Part of a small language model's weights.
Size: 15 layers, 5 heads of 64.
Training: a variant of SOAP for these matrices, 4606 steps.
Each number is 200 + 40 x the weight over the matrix's rms, rounded and kept within 0 to 999. Layers, rows and columns count from 0.

# layer 12 attention value, 320x320, rms 0.133, rows 233-255, columns 256-319
261,345,243,184,201,180,208,135,141,176,250,271,201,211,200,222,204,153,208,278,223,175,271,217,250,192,139,192,229,250,184,166,207,244,207,160,223,236,186,211,165,285,221,197,188,175,197,206,151,201,207,184,226,265,111,208,207,196,218,192,212,206,145,146
266,100,214,189,203,167,257,151,218,193,237,142,191,256,233,191,217,148,155,185,227,199,75,262,231,232,184,227,138,117,225,228,171,217,204,168,198,209,131,216,213,208,211,244,236,162,215,218,278,192,234,164,130,216,162,208,212,192,161,257,252,170,149,264
248,212,236,198,176,234,216,207,212,216,110,205,181,191,175,225,245,142,242,182,185,191,172,166,211,181,212,249,153,204,175,211,116,163,219,201,242,234,132,202,226,99,220,187,235,209,145,131,192,114,176,170,166,147,159,198,246,223,142,198,214,168,207,322
196,268,227,249,180,224,137,213,217,178,158,257,208,204,182,140,207,198,280,238,180,196,187,179,158,171,186,223,231,199,188,194,240,202,263,131,190,245,210,220,203,163,178,243,212,172,186,199,230,246,240,192,197,187,206,202,162,166,236,145,171,202,209,191
268,195,264,229,183,153,194,165,209,212,170,263,102,162,159,202,223,220,174,206,173,166,175,185,214,259,203,282,253,238,207,167,224,118,273,211,182,285,192,248,173,114,215,217,139,210,157,124,128,216,202,190,224,180,212,273,162,148,173,78,178,242,197,201
183,216,214,240,235,171,186,214,218,255,234,194,182,222,232,267,171,172,251,178,121,160,250,106,249,185,170,188,226,194,163,220,210,225,247,202,163,173,214,227,214,101,260,191,127,224,162,174,200,208,209,172,203,216,231,252,204,221,217,117,125,157,196,179
202,165,155,223,250,221,193,178,189,141,197,228,217,239,163,161,173,191,237,145,190,275,230,257,210,180,207,287,222,244,172,224,148,290,184,301,203,145,148,190,148,237,196,165,160,154,175,250,198,219,198,153,195,162,203,172,236,226,150,252,207,184,201,198
206,193,207,234,234,226,231,271,266,256,184,257,169,175,216,191,218,156,219,219,199,253,230,196,155,205,183,198,240,155,269,245,257,175,241,240,202,215,203,216,107,186,118,263,207,226,219,199,207,203,231,206,168,249,256,202,245,199,149,214,209,238,198,256
226,215,249,179,169,208,221,121,201,183,181,173,185,243,199,182,206,190,201,171,195,178,171,250,215,193,251,227,172,203,194,211,171,196,257,200,257,252,195,225,141,166,192,219,213,213,155,166,253,280,171,229,218,158,159,183,160,175,250,174,214,158,181,201
260,191,228,208,256,204,209,213,215,154,218,162,210,292,193,184,150,240,210,131,175,202,211,291,137,230,233,230,205,214,152,193,165,234,199,245,168,219,111,211,153,174,262,93,228,195,191,216,206,261,163,161,245,201,202,181,185,228,200,172,232,147,215,208
149,114,187,180,188,215,207,233,239,204,277,166,169,220,318,162,240,222,181,196,184,222,166,248,291,142,122,177,159,163,208,255,160,182,205,225,179,183,272,221,277,227,202,193,197,222,197,232,240,219,189,202,181,242,163,149,239,196,226,248,222,198,228,147
241,202,180,169,235,99,224,121,178,222,205,152,195,236,137,180,181,230,188,266,148,101,221,191,185,249,188,227,151,274,220,181,253,151,218,211,193,250,202,174,187,154,192,240,138,174,188,158,183,218,162,194,220,174,154,231,196,197,160,210,183,141,239,225
310,174,238,188,189,152,256,44,236,165,177,121,185,248,161,167,180,198,218,130,84,202,169,223,205,251,281,174,191,262,169,176,205,203,219,204,200,244,151,188,146,213,182,123,243,157,192,210,198,227,295,160,162,159,185,225,142,168,181,190,247,209,151,129
192,112,226,115,213,258,245,190,203,259,148,107,236,172,169,115,173,253,193,177,229,210,69,217,262,236,259,213,173,165,175,153,184,204,148,156,190,242,236,161,193,204,200,147,213,172,225,206,246,143,192,195,220,190,184,241,277,234,189,261,227,207,191,199
155,196,234,252,176,190,235,174,236,184,177,202,178,128,190,262,247,157,183,253,236,164,234,170,246,201,207,212,194,101,271,224,198,197,201,183,208,111,193,179,191,236,133,264,173,212,194,168,179,164,242,228,220,221,237,160,270,149,193,200,200,216,221,231
220,145,202,249,186,215,222,187,225,227,190,134,230,123,186,204,287,126,142,236,170,154,196,163,216,280,225,174,174,174,196,170,227,157,235,193,262,151,291,192,180,206,182,165,210,244,212,205,150,223,171,257,188,241,218,173,234,177,246,192,159,225,194,246
172,208,185,176,154,148,184,146,186,197,220,271,198,174,141,277,228,247,197,226,143,177,208,211,221,188,173,109,195,239,217,199,201,244,142,182,188,194,210,204,135,219,213,171,213,248,211,223,212,197,216,208,171,275,222,235,221,196,195,179,202,177,230,173
232,271,217,196,166,174,212,83,190,171,212,250,198,201,141,248,151,222,191,161,198,196,158,205,232,198,227,225,230,221,184,180,158,207,253,220,139,298,172,159,192,165,209,158,220,194,185,173,144,247,156,174,135,150,201,162,199,262,189,236,172,170,204,165
304,166,166,144,162,195,190,208,199,219,164,88,189,231,233,199,154,197,180,158,203,246,127,235,163,212,296,235,164,205,203,183,168,227,237,241,117,194,141,76,156,175,168,208,169,152,183,198,245,217,211,207,227,209,301,180,223,202,213,249,178,196,221,184
239,182,208,223,214,195,266,222,215,192,220,188,265,213,275,197,207,185,151,177,289,293,133,228,259,242,203,175,176,133,203,242,129,227,139,231,190,219,185,163,194,213,214,98,277,172,223,212,236,206,181,223,215,196,172,143,226,181,201,241,235,225,199,293
208,185,188,183,212,226,197,234,287,229,190,184,180,174,234,202,210,154,238,227,245,217,191,230,207,92,213,158,181,193,259,231,154,194,183,174,207,203,225,166,233,208,137,321,200,188,234,213,231,181,190,180,180,156,184,129,288,215,194,217,210,211,225,258
166,181,163,238,197,248,189,263,210,252,117,132,214,193,236,234,271,210,173,177,229,241,157,177,165,207,203,228,172,110,178,207,193,174,209,263,218,139,232,219,214,229,176,176,167,161,170,208,181,161,212,162,237,215,236,200,229,182,208,197,143,203,253,249
145,163,141,155,221,181,216,217,192,183,154,183,222,211,270,116,197,190,201,213,232,229,172,186,222,150,242,252,160,94,139,267,221,166,216,166,208,186,259,172,263,200,197,200,117,154,173,231,201,186,214,194,216,174,211,203,173,196,205,242,211,175,221,214
# layer 12 attention output (transposed), 320x320, rms 0.115, rows 233-255, columns 256-319
229,173,158,186,268,183,152,188,181,202,144,182,170,153,222,197,183,218,186,224,211,242,246,219,154,232,233,200,207,160,176,187,191,146,273,223,229,146,176,194,201,210,222,192,195,223,218,145,199,231,207,167,291,190,147,191,217,170,132,203,189,226,188,227
131,221,196,212,216,198,217,231,191,155,205,226,241,187,224,188,190,275,246,243,204,208,175,217,153,244,196,224,182,190,169,157,197,157,176,231,166,128,219,199,225,166,178,151,196,171,187,234,263,172,230,207,216,130,242,141,249,161,208,210,197,188,165,282
203,218,182,153,149,158,211,247,224,226,253,133,283,207,214,165,302,249,156,209,120,228,178,194,186,187,171,118,275,240,191,187,194,219,217,202,226,266,220,190,147,143,200,201,222,164,214,202,186,203,201,232,202,188,214,172,194,168,218,168,224,193,210,156
194,170,258,181,147,126,199,221,182,233,241,139,211,199,191,200,206,182,216,252,158,218,233,182,234,145,219,143,124,208,202,210,184,233,215,181,207,158,248,209,180,244,225,229,199,183,162,149,140,162,197,231,190,170,257,181,254,244,247,171,169,186,202,140
197,188,267,148,162,226,211,216,208,164,248,225,306,238,191,232,143,289,287,219,218,195,132,125,217,179,205,179,193,200,195,208,272,171,175,229,156,137,260,217,205,226,201,253,198,324,229,236,187,214,221,201,248,144,170,231,249,192,183,289,203,275,232,186
205,169,184,202,148,211,187,194,211,194,178,165,221,150,231,151,161,228,210,258,244,221,239,165,220,196,167,263,113,215,162,180,213,277,212,213,248,238,185,159,201,180,147,221,262,202,214,240,154,189,154,235,179,153,275,177,212,199,164,183,222,200,203,228
181,156,285,170,204,221,167,208,128,202,237,161,249,127,218,159,204,202,206,274,187,230,221,182,216,289,133,212,176,169,237,189,195,203,204,177,231,252,211,207,195,202,225,144,191,240,211,236,208,134,221,198,216,173,199,183,138,178,223,179,212,261,303,234
198,190,247,228,150,232,205,174,265,192,196,171,169,233,206,257,235,199,155,205,166,227,253,177,232,167,126,188,245,147,273,160,242,189,175,197,194,216,213,202,236,181,215,248,224,157,206,228,224,216,248,249,233,153,213,126,140,190,144,220,157,151,228,110
197,219,225,166,223,236,185,232,172,224,227,211,172,176,221,218,232,157,189,181,215,173,223,142,201,223,252,162,206,209,177,205,195,209,115,127,169,227,182,176,237,208,173,183,184,266,206,217,141,138,296,187,148,131,174,249,193,186,179,172,160,175,234,185
204,214,220,166,193,225,193,135,191,226,169,218,200,67,162,169,132,231,234,222,152,234,196,175,208,175,127,268,198,243,219,160,160,278,198,198,235,170,187,277,226,223,180,256,164,207,224,290,178,210,170,185,247,156,198,199,176,229,156,206,275,192,204,226
179,192,233,180,193,167,280,93,248,138,175,257,165,206,243,188,250,192,188,136,139,160,231,192,203,179,218,317,266,146,135,158,210,220,228,160,200,188,260,118,162,217,238,209,191,151,193,191,165,177,186,172,196,200,220,198,191,173,149,195,181,212,231,270
223,182,188,175,212,221,203,188,175,190,188,227,251,184,203,203,211,240,239,172,222,202,220,190,186,216,227,216,170,261,221,209,227,203,179,142,249,194,227,194,190,188,192,138,238,216,211,171,193,171,228,162,235,190,212,276,188,183,164,235,135,249,264,161
225,214,205,180,195,249,161,246,159,168,199,206,252,194,227,199,193,192,177,236,179,204,211,180,246,190,175,208,152,209,262,229,186,207,168,127,127,192,171,251,228,175,190,95,217,156,214,189,175,282,126,210,205,206,201,175,224,215,164,195,203,235,209,261
246,198,136,251,204,121,184,200,197,219,229,195,192,235,138,234,223,204,183,192,214,242,218,232,162,175,159,212,236,263,162,138,245,211,171,139,180,171,245,203,190,216,132,201,162,235,249,157,152,253,188,253,186,197,165,269,150,169,188,219,243,199,182,269
210,163,179,144,176,200,178,234,236,159,160,157,227,230,179,208,251,200,196,135,235,176,193,164,209,199,175,94,243,230,229,242,208,220,259,182,192,237,277,199,221,172,260,180,229,180,222,221,256,151,217,176,161,205,220,235,194,200,183,228,155,189,222,185
219,259,211,209,208,185,174,197,251,168,146,249,206,281,242,161,231,201,204,196,255,258,157,163,211,186,186,232,237,223,191,200,197,216,168,202,128,236,173,209,190,171,173,211,218,188,223,150,156,210,229,197,219,209,191,216,222,223,141,256,218,268,208,84
200,184,243,236,215,261,251,247,180,132,241,152,131,209,192,131,227,187,220,153,203,147,232,179,234,163,287,208,178,142,207,207,219,204,281,186,279,228,171,188,286,256,145,184,238,159,154,164,189,237,184,196,276,161,220,186,209,181,193,235,185,240,171,217
197,164,224,195,176,195,171,157,221,194,244,215,253,215,206,174,243,205,200,243,281,230,200,171,250,215,172,198,193,191,232,253,244,166,244,234,109,246,161,205,182,187,178,231,183,221,186,212,211,222,264,251,206,187,211,196,212,213,199,175,183,218,265,234
171,226,147,229,166,255,202,154,226,181,199,152,193,203,178,229,183,247,154,290,215,188,297,174,244,230,212,218,202,259,218,187,205,197,142,188,194,213,214,222,267,181,183,146,278,182,204,182,203,110,193,210,144,216,148,196,156,155,194,201,263,115,194,203
173,238,210,218,275,287,165,259,204,202,243,171,152,179,230,213,209,220,199,226,218,221,150,189,181,151,247,304,271,170,225,213,186,180,168,232,252,131,181,227,171,237,113,201,233,317,226,272,232,170,229,188,205,166,258,185,263,190,188,190,337,246,143,171
177,198,208,234,190,101,171,148,254,195,208,164,162,221,254,190,164,167,148,163,166,209,208,161,233,205,131,237,228,215,201,191,148,199,196,238,217,146,191,203,218,188,204,158,209,208,268,201,223,162,225,137,201,159,183,185,192,143,216,285,179,167,234,176
224,186,217,291,233,171,287,223,248,217,123,268,183,204,181,288,206,199,156,140,200,173,159,236,164,217,101,193,210,210,176,138,209,246,187,166,179,190,168,193,173,194,181,202,189,283,204,164,267,231,241,162,127,193,195,180,193,181,208,206,247,204,157,149
199,171,238,202,169,223,220,152,264,240,225,238,210,182,194,228,210,281,239,133,164,238,196,210,132,166,75,207,181,209,176,162,170,291,158,214,190,141,169,204,196,147,167,220,202,155,257,182,224,158,212,162,163,234,211,207,207,207,224,183,262,283,133,171
# layer 12 attention query, 320x320, rms 0.1, rows 256-258, columns 256-319
216,200,175,183,244,233,128,213,166,244,254,224,224,210,230,116,219,286,215,190,202,201,127,197,146,167,107,247,163,221,184,265,178,214,202,230,249,137,248,209,218,316,235,180,208,258,205,140,199,227,197,276,196,192,165,206,145,240,242,254,183,164,133,142
199,197,167,171,197,219,242,244,274,129,270,181,211,166,211,180,194,103,170,238,150,175,180,267,227,226,210,163,240,230,233,171,166,104,202,168,193,245,259,205,246,184,235,210,239,132,241,216,158,167,213,177,151,210,176,216,283,193,219,174,245,190,223,147
204,146,217,119,229,238,194,258,160,210,227,211,167,136,200,221,199,242,175,165,189,270,168,171,183,182,232,142,120,178,221,196,232,163,225,221,169,172,144,181,132,210,183,249,159,205,142,260,194,192,149,154,207,223,220,253,231,196,198,187,211,232,206,231
# layer 12 attention key, 320x320, rms 0.098, rows 256-257, columns 256-319
204,203,185,173,249,300,202,230,220,223,183,185,227,231,208,168,242,186,180,251,240,221,203,213,209,241,244,194,241,168,179,234,181,158,242,257,172,185,208,222,154,204,177,171,307,251,255,122,208,146,232,289,228,186,153,168,248,221,209,232,239,142,207,233
180,199,171,187,181,277,198,245,232,191,279,218,147,202,191,194,191,208,171,174,121,160,204,197,195,196,119,156,239,250,159,216,225,186,200,184,154,153,121,129,221,221,243,206,153,181,158,183,199,157,180,171,192,232,117,216,154,210,236,278,226,155,217,188